{
  "num_attention_heads": 2,
  "head_dim": 32,
  "intermediate_size": 576,
  "bias": "none",
  "init_std_o": 0.0279,
  "lr_head": 0.0112
}
Each number is 50 + 10 x the weight over its row's rms, rounded and kept within 0 to 99. Layers, rows and columns count from 0. The size before them is the row's rms in percent of the matrix's.

# up: layer 8 MLP up, 576x96, rms 0.182, rows 555-575, columns 0-95
# down: layer 8 MLP down (transposed), 576x96, rms 0.17, rows 555-575, columns 0-95
up555 104:64 48 53 57 56 67 51 45 46 74 64 52 24 47 59 52 42 39 57 41 44 56 59 59 57 68 45 69 62 52 33 53 54 71 54 42 45 52 44 67 60 58 55 62 36 47 44 48 63 43 61 48 53 47 39 52 44 43 46 48 43 50 65 48 47 40 56 70 64 63 54 50 40 66 53 47 59 35 51 44 37 52 33 41 53 44 42 38 61 65 41 68 53 42 49 37
down555 101:54 53 44 29 58 36 51 38 40 39 53 34 58 52 53 58 47 61 56 65 61 49 61 48 44 67 55 34 63 52 60 48 52 52 58 59 37 47 60 63 35 50 45 65 26 71 55 48 35 56 57 63 39 54 58 68 49 67 39 49 47 57 50 65 64 52 48 47 31 48 49 61 57 57 36 30 58 35 58 56 55 53 48 50 46 75 57 45 50 50 44 39 50 46 50 52
up556 106:34 44 54 58 61 49 40 45 53 48 70 45 45 55 59 50 50 54 55 67 49 67 51 57 51 68 65 48 63 48 53 54 47 44 46 54 57 61 59 30 66 45 42 53 50 55 30 60 59 58 63 44 51 45 47 71 51 55 61 57 43 54 54 53 53 25 58 48 51 49 55 34 46 39 69 60 46 51 45 37 40 56 52 54 39 38 59 56 63 58 45 38 55 89 52 48
down556 103:53 32 55 45 48 53 58 61 43 51 55 57 51 55 54 51 67 49 56 40 45 45 67 33 57 50 47 65 59 38 36 79 40 50 34 43 57 55 34 61 48 22 39 50 48 60 39 40 54 40 46 48 56 55 40 56 61 39 50 45 28 58 41 67 36 43 61 48 52 41 57 56 65 63 60 57 55 51 50 40 52 57 53 45 54 38 71 36 52 57 56 54 59 34 57 45
up557 094:41 49 64 34 49 58 54 35 35 44 45 51 54 44 55 63 53 58 53 50 49 52 43 62 64 27 26 35 42 42 41 63 52 66 62 35 51 41 56 49 69 41 50 51 62 36 53 31 48 48 51 40 65 62 35 57 44 36 35 71 49 57 51 44 45 56 53 50 50 44 52 61 36 42 58 59 44 54 52 59 52 44 51 35 56 40 70 74 56 55 58 50 46 47 55 58
down557 083:39 35 47 64 40 48 48 51 43 41 55 67 51 72 44 45 49 49 46 48 60 49 41 57 58 60 53 56 31 53 49 56 46 53 55 49 43 49 59 43 68 69 43 74 53 60 46 58 53 30 51 56 52 39 41 43 57 46 51 52 52 62 38 60 51 38 41 62 59 49 55 60 56 27 40 48 45 71 63 68 36 51 69 67 43 71 50 50 33 57 44 35 47 56 55 52
up558 096:67 50 54 54 44 45 46 48 50 50 27 54 39 37 60 26 32 46 65 52 50 48 42 40 36 49 62 38 30 67 72 43 62 56 70 40 45 63 51 49 52 50 40 45 50 48 53 56 48 47 44 49 54 71 43 37 47 56 59 50 52 54 51 54 64 56 56 60 74 50 48 49 53 43 64 49 54 39 48 63 22 54 55 56 66 53 34 59 44 61 53 50 46 43 55 47
down558 105:57 33 41 45 51 43 58 41 37 39 24 41 64 41 62 52 50 52 55 50 46 56 71 47 69 41 49 59 69 52 28 59 44 48 42 65 59 53 70 46 50 45 57 57 61 49 53 50 32 43 53 51 59 56 38 48 66 47 50 49 40 37 45 55 51 41 53 35 54 73 57 53 45 54 53 66 47 45 62 39 42 66 39 46 75 52 45 53 45 52 42 49 65 37 45 42
up559 122:48 51 62 43 52 62 53 35 45 72 76 62 45 44 36 52 34 43 51 61 47 48 48 74 44 53 63 52 39 54 38 58 49 43 74 45 67 46 37 32 61 49 34 32 61 40 52 48 52 57 52 35 42 42 41 52 47 38 44 29 62 62 65 57 58 53 47 53 51 53 39 57 50 46 56 29 46 67 61 52 49 52 44 49 57 44 46 61 40 56 61 52 52 58 56 48
down559 107:61 46 52 57 46 57 58 47 50 41 84 48 35 65 52 44 48 49 62 62 40 24 63 50 67 63 44 62 55 40 60 62 53 53 46 50 44 33 49 37 52 63 53 56 43 51 38 50 39 41 20 41 45 44 36 46 58 52 63 55 40 51 56 51 63 40 50 30 56 39 41 58 42 54 37 47 55 58 52 49 49 51 52 54 57 45 52 67 39 52 67 62 39 45 53 52
up560 093:53 38 41 66 38 38 53 38 61 31 41 59 38 52 56 54 55 65 64 49 40 46 42 48 39 51 29 52 50 37 53 69 44 50 38 48 31 72 57 60 62 50 43 58 40 46 49 45 36 48 27 55 57 55 43 39 68 35 40 48 65 65 60 58 30 58 46 53 45 49 59 56 44 48 51 53 53 56 45 52 55 50 44 44 59 46 56 39 43 40 59 35 67 61 47 33
down560 092:58 51 52 41 47 70 52 51 32 57 52 53 50 39 41 46 54 27 41 64 40 65 62 62 50 40 62 39 51 51 42 39 70 47 48 43 51 48 34 36 27 47 49 33 61 47 49 64 65 51 72 57 35 32 49 63 52 55 54 57 59 35 38 33 49 48 50 64 48 52 52 51 33 64 61 62 63 46 49 50 60 46 46 44 39 42 55 65 65 48 45 53 47 48 52 59
up561 106:36 46 51 73 65 68 53 36 51 46 43 42 59 46 38 59 59 47 43 35 39 37 61 58 69 63 63 33 45 35 61 41 46 45 47 43 37 61 56 39 42 55 40 58 43 53 52 25 39 58 47 46 49 53 50 54 45 33 58 52 62 42 48 70 39 59 64 39 41 57 50 71 58 38 63 61 53 44 41 55 56 49 53 39 41 61 41 58 58 51 55 44 42 51 64 40
down561 107:35 43 46 62 42 68 53 58 51 40 29 46 37 45 50 31 48 48 49 60 52 63 56 48 39 44 52 49 49 50 45 56 30 31 48 55 52 59 41 37 60 45 18 52 46 66 31 63 44 27 54 70 51 44 41 43 66 52 50 47 59 72 56 53 49 58 56 45 50 42 55 65 41 55 54 47 52 63 64 56 63 43 63 54 50 65 55 56 56 43 43 59 47 53 60 53
up562 097:56 39 51 51 42 37 67 51 51 30 43 45 44 56 60 48 54 56 47 57 64 53 56 62 43 36 53 47 53 60 48 40 54 43 52 31 35 47 47 41 46 49 53 50 61 52 46 52 53 45 49 55 52 61 71 36 63 40 35 36 32 68 43 52 48 48 43 47 44 66 63 63 31 31 29 65 58 57 51 63 47 61 46 67 61 58 33 41 67 62 33 47 40 51 49 47
down562 092:72 43 54 48 55 59 37 45 43 38 58 46 52 46 61 45 61 49 66 63 50 45 72 64 43 44 42 32 50 62 42 56 56 50 52 61 41 50 43 65 67 53 52 50 44 63 65 67 47 50 48 61 39 42 80 58 47 49 54 50 69 53 53 39 45 73 52 37 62 49 40 56 49 68 52 52 52 66 34 43 54 51 48 58 66 61 55 49 49 50 70 55 62 52 48 48
up563 094:47 27 46 59 31 36 55 36 62 56 36 53 44 66 51 44 43 34 45 53 51 50 47 40 53 47 47 49 42 57 40 41 58 66 44 56 70 52 52 40 42 47 71 61 47 54 48 57 48 54 55 67 58 56 42 52 42 62 43 52 49 51 60 45 49 53 48 49 39 38 41 45 56 47 47 65 52 59 48 49 50 23 50 81 43 35 42 29 43 47 58 58 52 60 37 28
down563 095:53 46 44 46 64 62 56 59 66 38 55 50 48 52 42 33 49 62 60 47 61 43 44 49 48 31 51 34 43 79 43 49 44 53 46 52 33 42 54 57 53 39 52 46 56 60 36 49 67 47 53 49 39 40 48 46 54 59 57 36 51 66 49 42 55 43 44 43 61 43 42 46 46 51 46 51 47 54 36 47 51 61 41 13 63 56 51 65 53 42 29 51 48 78 61 50
up564 103:45 48 51 63 36 49 52 45 50 51 52 43 43 49 69 50 45 63 36 42 51 34 46 27 74 62 41 48 35 64 57 59 30 68 45 45 33 58 46 50 37 55 47 54 57 53 47 63 41 55 48 62 50 51 46 54 47 55 52 74 52 50 49 48 44 55 59 44 56 55 65 52 59 58 43 75 60 53 50 48 43 66 57 56 57 49 36 69 40 56 50 63 55 52 58 76
down564 100:42 70 61 43 37 49 66 39 54 37 56 51 51 59 36 50 49 35 62 54 50 38 39 62 50 44 50 52 60 51 48 51 55 53 37 47 57 52 47 61 53 55 43 58 36 65 50 35 41 33 47 47 50 40 49 53 53 48 39 35 57 49 37 59 52 59 35 32 39 47 36 40 60 46 66 38 39 18 46 54 33 42 55 44 44 54 49 23 70 46 61 54 39 56 54 49
up565 097:36 49 53 61 33 55 46 44 52 57 41 49 28 61 64 33 31 36 54 31 53 45 41 51 47 52 48 35 61 68 59 51 43 52 66 58 41 56 39 43 33 49 37 56 66 61 54 37 52 51 53 54 42 45 67 42 46 30 47 63 61 54 59 63 47 60 65 61 53 59 44 51 44 54 68 44 51 49 59 51 57 47 46 45 62 60 42 50 30 64 59 58 45 44 70 60
down565 082:54 51 57 57 40 54 55 33 46 47 36 35 53 38 71 46 47 41 48 44 49 54 45 21 60 36 43 37 62 48 70 58 51 40 44 58 51 61 29 55 32 44 44 45 49 45 43 57 52 43 56 49 46 63 54 44 54 57 47 62 51 43 59 47 51 73 53 55 33 46 42 39 73 51 60 46 47 63 72 63 50 46 46 37 53 51 49 21 46 45 37 47 59 51 51 51
up566 100:59 55 64 41 64 45 67 64 43 61 44 39 45 56 45 51 42 34 51 54 59 45 46 36 52 46 47 54 54 44 40 60 57 49 37 39 58 50 60 42 40 57 47 74 56 39 48 46 64 56 62 56 47 58 45 41 64 64 57 58 65 55 30 56 73 45 63 48 64 54 61 34 46 45 69 48 46 43 32 40 55 44 46 51 62 37 42 55 48 77 48 51 48 58 44 32
down566 094:46 44 35 61 46 46 39 54 68 57 45 53 51 38 45 62 67 44 54 49 69 45 66 48 62 49 39 19 64 49 63 51 33 59 60 46 35 64 62 46 53 35 35 45 52 56 48 51 50 47 49 49 42 53 45 52 35 49 48 55 59 65 70 40 70 51 35 46 49 49 60 42 44 62 33 70 44 53 59 45 53 34 50 58 55 55 41 44 54 48 43 47 47 71 48 62
up567 098:57 51 61 49 47 45 34 40 42 52 43 42 52 44 37 61 58 47 44 68 65 62 59 51 53 40 40 37 51 58 42 49 42 54 62 39 42 44 37 52 39 41 73 71 55 55 33 47 42 58 61 36 49 47 59 34 49 48 59 54 53 63 53 62 34 43 36 44 38 72 39 54 26 51 51 55 40 46 58 43 62 47 53 53 36 56 47 34 45 59 63 58 37 64 64 54
down567 099:43 41 73 62 42 41 42 39 44 54 38 55 42 57 47 53 77 56 41 42 54 39 63 44 61 51 57 51 57 41 38 49 68 60 44 48 52 54 41 48 53 59 50 57 54 64 33 54 37 33 32 63 43 63 57 58 61 54 37 56 71 47 51 57 49 57 69 41 48 49 54 56 40 46 47 55 51 55 71 63 39 53 56 43 64 31 59 31 44 56 46 38 43 41 41 63
up568 099:54 62 46 63 41 37 62 25 34 45 52 43 65 49 50 41 58 54 53 54 30 50 70 41 60 61 51 38 49 73 55 29 51 69 37 47 53 56 67 61 61 63 53 42 54 34 65 53 59 45 55 51 48 53 41 66 56 34 47 65 43 50 57 58 46 62 51 36 38 47 61 43 50 42 57 56 55 48 45 53 47 53 60 48 79 53 48 52 48 56 56 54 54 60 41 44
down568 095:30 52 64 48 33 35 46 53 55 59 61 47 51 56 53 71 54 55 62 58 58 48 60 41 77 60 47 49 55 57 56 48 24 48 42 47 46 41 43 46 45 51 63 51 39 56 49 37 54 34 52 51 44 49 47 59 50 38 54 59 53 60 47 54 37 47 40 45 54 47 66 53 55 46 35 38 55 46 66 67 35 63 62 54 74 69 58 33 46 40 62 41 53 38 41 47
up569 094:34 68 54 48 55 51 56 45 46 49 58 46 58 51 64 50 63 40 47 39 50 52 52 50 76 59 44 35 53 63 49 57 60 48 41 59 44 37 55 45 43 53 37 50 43 47 54 32 42 40 37 55 68 47 36 44 59 47 69 44 42 39 60 57 54 52 33 53 62 43 26 63 45 47 35 60 36 37 43 50 49 49 39 60 45 53 65 70 34 36 50 41 32 54 36 51
down569 086:33 58 46 49 56 44 61 76 58 57 49 48 28 58 46 53 38 57 46 55 57 57 47 68 28 42 50 42 52 51 43 47 54 65 34 44 55 57 65 54 43 70 52 50 55 58 54 67 54 47 53 73 54 47 34 69 32 49 47 50 43 55 58 41 46 58 41 56 43 63 49 51 58 51 53 34 48 55 75 55 45 56 30 56 52 46 65 44 63 38 50 42 61 51 63 46
up570 104:56 57 62 52 37 46 35 48 40 40 59 69 38 45 69 64 49 57 69 54 36 56 60 33 37 46 42 60 49 45 41 58 53 57 52 38 44 58 40 60 68 45 48 40 53 54 67 44 45 36 71 66 53 51 56 60 67 55 48 54 51 58 29 43 48 42 48 49 43 30 53 52 52 29 48 63 56 46 67 63 53 40 45 55 63 41 56 48 51 36 65 37 47 51 57 56
down570 096:37 44 46 63 78 63 52 56 59 54 42 33 32 50 57 49 41 54 53 30 42 39 58 62 59 42 51 49 30 57 57 41 40 52 39 54 43 50 45 59 60 59 48 28 44 60 36 57 57 51 40 47 34 46 54 37 56 59 48 54 43 48 42 54 50 58 30 51 64 63 47 54 45 64 25 42 51 50 37 50 39 50 46 35 48 67 43 38 44 58 34 45 49 55 42 35
up571 098:38 42 66 62 60 53 53 38 49 45 62 38 62 52 50 62 40 36 61 47 54 47 53 58 41 73 54 46 39 36 36 41 33 52 66 44 38 35 57 41 53 58 52 61 56 45 53 58 62 57 44 32 61 58 34 50 53 61 54 42 50 48 42 50 45 52 48 53 60 52 33 62 36 50 43 47 46 25 41 50 41 47 46 38 29 51 61 44 65 51 46 75 42 58 47 35
down571 096:44 49 46 60 46 49 44 39 62 42 39 67 50 47 54 43 55 58 45 47 52 37 55 55 61 46 49 68 45 70 51 42 54 50 52 53 79 41 49 61 69 54 41 53 46 50 42 57 38 46 35 64 56 62 38 38 63 45 36 59 56 47 77 66 48 63 40 46 52 54 42 49 56 52 46 57 39 47 51 52 63 23 49 58 57 55 49 44 50 54 63 79 58 49 64 38
up572 098:40 49 61 35 73 57 70 46 40 70 36 43 48 30 54 46 43 47 54 43 51 47 40 55 43 46 54 63 47 49 45 54 44 56 70 52 45 60 28 54 61 68 44 48 56 51 50 59 55 41 35 39 57 47 38 53 40 50 43 55 61 50 60 45 38 27 57 48 36 60 35 61 35 66 37 61 47 43 50 50 47 48 41 55 53 36 37 33 36 57 53 49 59 63 52 49
down572 099:57 67 53 50 41 41 72 35 47 32 65 52 43 42 62 53 45 53 53 48 56 50 69 52 61 48 48 60 48 51 66 44 66 54 53 51 48 43 45 73 48 31 45 67 51 43 45 36 48 28 39 42 51 42 31 63 52 41 45 49 45 51 42 34 65 59 36 54 45 69 60 43 45 64 61 43 41 35 37 51 57 41 57 40 52 55 61 55 57 40 44 65 44 64 51 56
up573 109:64 61 38 67 65 39 51 47 37 63 66 41 30 52 50 61 60 42 35 46 53 43 58 45 41 37 57 40 58 57 55 53 62 36 55 60 41 43 50 58 44 46 55 49 55 48 44 31 67 65 40 58 48 60 51 37 45 38 42 55 54 52 42 54 60 75 37 45 42 53 58 45 56 40 54 36 52 69 66 51 51 54 31 44 50 65 42 56 75 53 60 55 53 56 40 43
down573 102:63 62 60 40 48 48 51 56 54 29 51 44 38 53 56 51 57 37 60 62 65 63 60 50 52 31 55 52 41 63 64 38 61 41 35 56 57 43 49 59 51 42 51 42 63 46 56 48 41 48 48 37 64 39 45 57 55 45 42 34 36 54 59 22 58 51 35 45 49 50 36 64 55 43 33 54 50 46 46 71 73 49 50 48 39 56 45 56 68 49 57 72 43 54 47 44
up574 092:72 37 42 58 48 57 61 38 54 52 37 52 39 51 58 48 59 57 64 51 61 32 69 43 56 54 48 48 64 59 74 37 74 29 41 50 44 71 51 42 43 57 56 42 52 36 61 34 47 45 51 49 49 47 54 39 31 53 51 43 42 44 51 53 51 53 52 49 46 61 41 62 34 29 62 42 49 61 52 40 25 46 57 34 48 49 54 51 50 55 57 56 63 45 52 51
down574 093:49 59 42 54 35 42 46 56 54 46 44 49 63 51 34 39 46 56 43 45 64 52 53 52 49 48 54 43 74 42 34 63 33 52 64 42 48 61 53 27 42 59 72 55 35 74 44 65 51 36 48 51 47 46 60 60 56 40 43 37 50 44 51 55 48 47 42 42 52 39 62 47 41 49 47 50 47 43 38 49 49 48 47 56 47 65 55 61 20 26 40 58 45 58 33 58
up575 104:53 55 44 56 53 53 38 69 58 55 36 48 56 59 45 54 39 46 56 42 62 54 56 51 61 36 54 48 68 47 30 39 59 38 59 43 39 54 53 44 39 48 55 59 41 44 40 59 49 50 50 32 46 54 39 50 50 24 52 33 53 55 66 58 40 34 52 56 64 70 42 30 51 49 64 35 39 64 52 40 52 49 63 50 51 49 40 72 61 34 59 67 40 39 52 55
down575 113:53 47 56 61 57 38 47 48 45 61 60 32 30 45 60 43 59 47 45 54 54 47 60 49 57 48 55 33 48 41 44 79 49 48 44 44 55 47 50 51 50 47 53 38 42 40 37 35 36 39 62 55 48 57 44 54 50 26 51 50 47 41 64 56 50 38 34 44 62 35 27 49 65 61 60 62 66 43 33 53 35 55 53 56 33 64 47 53 49 42 63 55 59 65 41 37